config = dict(
    num_hidden_layers=9,
    hidden_size=384,
    num_attention_heads=3,
    num_key_value_heads=3,
    head_dim=128,
    intermediate_size=1536,
    vocab_size=6529,
    hidden_act='tanh_gelu',
    norm='rmsnorm',
    norm_place='pre',
    norm_eps=1e-05,
    positions='learned',
    qk_norm=False,
    attn_scale=0.0884,
    bias='all',
    tie_word_embeddings=True,
    parallel_block=False,
    init='normal',
    init_std_qkv=0.0189,
    init_std_o=0.00445,
    init_std_up=0.0189,
    init_std_down=0.00445,
    init_out_by_depth=True,
    optimizer='soap_variant',
    learning_rate=0.00258,
    beta1=0.95,
    beta2=0.95,
    weight_decay=0.092,
    lr_head=0.0046,
    warmup_steps=200,
    schedule='cos',
    final_lr_fraction=0.03,
    batch_tokens=131072,
    max_seq_len=512,
    doc_mask=True,
    train_tokens=511500000,
    max_steps=3903,
    dataset='wikipedia_en',
)
Each number is 128 + 24 x the weight over its row's rms, rounded and kept within 0 to 255. Layers, rows and columns count from 0. Numbers have three digits each. The size before them is the row's rms in percent of the matrix's.

# layer 5 MLP down (transposed), 1536x384, rms 0.0785, rows 1001-1015, columns 288-383
100:126141113138102135146143121114152152110103137102117100143121114095095121163139104166132129166152136097123109131148130142129191109111140125112148151136140125109122115089149164128120138113118101130110122115088093097120119114175121135081078099118090135121125127118143116070139108112126125159
098:121130145128120125136080138141150157148115117115106167128149161138133157113092097172141125117083138134145174134162113114097120127128127077128161104113116126151142134174122149124127136099077130099144117136100118139108128135110123134112143104158168106176129112197144107134143132107140107076
097:115092121129150080143152140125135146144105170146156149121127140116066154135185125092141113109103128111076142121146149149134150124145153138108091081133133101128127135142132118147167141106137041142149168157123108093128121142117093108165118129099162134131116067133113157138122142146142127166
095:159155177112093122158122102135148137132142059160145128112085162123123135092149140107093116092165147148158115115155089081129148124165115119094104130141126120113123147111121084141117086119157144127100155081119102053123139120134192135109142135149109115140134162186138108159103132141151135130
100:114156146137161137118146113145154088104085107162163132086083114103105184118128160103120159107148126117106129098125164115106144130093129096118094121163121116115114124129144125099132154146147121126103129101150125138130128149093162131120094158109093162129157139118153188149089111142129144098
105:134143122155119145111090108196126149152134072096099168149121158161135148150127098113113098080183131078112165174125158137132128136105132085117102158173112137150089142158123128148160137138095128093103124097140098148123152105143113128123118101112133161171089134174126132132086141145133112116
098:148167106098116143082115144126198141106128123129146139087146153126150113116113138150138147110104085162149139097141105178121168143144126162103122180147122144160141184157121140126123118105132119108102142136133123092119135070108099143057144160121124109106135187130178144147121113135145147135
101:133102139125147127142112177120092125128120145120131121145105156117123090139118110118209113121093130163155075123166109124173084117132154085138093099139129131116087134148130159161156104121164129135165170111116112156145154098134123145147123079203141125112115105162149144120159097141166118141
103:171150132133109131127089136135134142117170103107180186132137162148114110120136151130117151117155107119164117140151070113110118123089129114138157146129146101138092102156150164122132118097120151126112161144147107122130103073134084126135185183052108088118141143119129146103151100131149149082
093:128157112144167139135089161127152144105135134141146125068132153170128120133106090161127106137140107157110121127133134144128129141100096093109137169116179135125094125165126130164143124141119179101094148109163159086123174112140125134098109146140093155137142101127104136145100117100108083102
098:168120131145089156083152136133084131168080154141123124167154134121135134136119160190139136097140129120119123156142161111147089110133167105102135120147130131163148090121111078132137097108141154112134130166110164154138133112136143147163140156128116144150132102149097123193146102157110125173
104:172090125145111134074110149137112161123156075112118107081161145081149106149155112107138109172137107111117173129129134086138150149133137154101120116167163123109096129131142116155129158140103128118119107101090138122126145125130120118129180139114192086116098125147106143115142125116165114110
102:179108130143133108085153099145111122130115102107125137133141154121170101106103111168110110079126150139127168138127091160130098160125141175142158147148161139144160090114124161174118138151136157115127156146100102165078076131113137101115139147141117124178138104175178109134098101132185130132
112:141131140123137174170131122089100167117149098161094086104150110111127139127144107130138097145115134107140140085117140053138132133122120085104107142161118131117130109127083112099114106103125137121119098112120127107180130170137148090137147157124134113137079111160136130143098105159132136117
095:119137141143181079166134133082134162153149115099123153178127105126139126138131159146070137150111110119176142130126137145125180133125110131110120096146102104104092069136118142123104157101162133123090156144107145125117207176123125173072148143153134122115122138130169174130122129159101114107
# layer 5 MLP up, 1536x384, rms 0.0763, rows 1002-1015, columns 288-383
096:128146131096156147175188106160136142108112129139150106128083126149138105157135127163152128145096156140149134111090158085167150140119108159110140128127114056173159149132092126118118077132112102108164090136133148131080143106157167142165115127148099126105124173098107136119130133098085159161
097:180163103143120072134102171119154098148131119127145132124130161148157095125126092159121127192122130162128084075104153158118144150150120111112142185135137122158116153126136140111133132156159149168127118102170116136161141144163109137152119112140107106113143120097130119112113112145124098151
097:106141101108112147100124152127087130116136141171136153135146132108109094153122145138133096202116111137123154121127125172187072117113131150159128115153160115172149151141114158127102129178096116145115103106130142113131144144122116122129121083086116112164122133122136140108130102108128170104
096:156094146159120076140142110137089151130125131128087128125140133159141089136099115140109122131125129119127112123112107066132123091113108127147109100134144108094113124165116130114112151094091142146160147096123148093117128103111125182107135150146145102135105119140118131130147098120118104125
099:183148093153136139147140114168149152140157125193141111185102128119156120134102142114158133108137139111124130180124114127094098149123127110112106170159104151155098109138132111104088129122087118160127106114122074129166148130109105102166120125140122113116132128166128123143133130104131087140
097:127102144123102136135133112122121128177107134116142108076106088114153164145162130129142131073160175113157102153108129115126113126126100166093147082127080146126089094167157171134154126115150124055146121137122097119145129130147130107128126129099179118145125113135173120085092149151121091094
102:087118150124137135105139095135138118137079112093139101066118147097112150112140120125094123142152090108128152107119158118172166166151112141122121131148163108158138156152079137096104130131132151131117123110131109104153089086117096164107133143162146128112146139106111131109087132146123139109
098:108148131121112112147136128128156149111118156127142135143117121132186151134149114122132152147109114135133144140141140135106133142124090104125104147082116183145123142168132173092158114084098123111155154143148161136136125112132071141148163124126161112158122111095123141099136143099155131158
093:136094166091136109143120099148108134117130125091162094121087139145106128099140124079145107105158085103111163108142113163133123082142140117091145100142087129187153163099154108136154116162145072130143129170088109153111108143122128142154183133111118120182137161084115136130099132170095147142
096:123130152111116148115190127105091080143145183100126122120123151108085158145099078170141150169076086112070130146116141098098105151135148083176148134169144081112136152086133128106123139161067107107101123144151135137115090114155137102143153104112122104149122125148086134139072153151135087131
099:105127130168123120140096099137147123128142107151112116127104081133152106116154123119138108095111136151118086155084122118094128123155136141148102117146124104074102161117135088129102145112148123144153118109136145144104118119100123129115129112118127129106104093119095155098155094139144094136
099:106103136112135104151115124096165142127108131182164098120114115125105146112085134171121144143155147145173126139125129096181170116115168154118095150167123098128107146118138146110129096132149150108115143121099143145153154127127122077109116178126129106133151122125118143178196154131105132101
103:110144116081111127103126125149184095103111162096137151122115119108123138122133156133101141102199141122107132140141077151149121106144128098139141130130112093129110160122095114127109094136165080127119141120144110110077079122108096180101141139141130148110121164099103159057135137138162145126
093:111127128144078127134130109135148087153144079149126124125148119135188145129114116096123138131134155158130107158144093143139141119120125116136147108122130167149108163143126164122142098102174148112094128112137130119144136129096141087118119163062141147115099131123141090113151139106129114102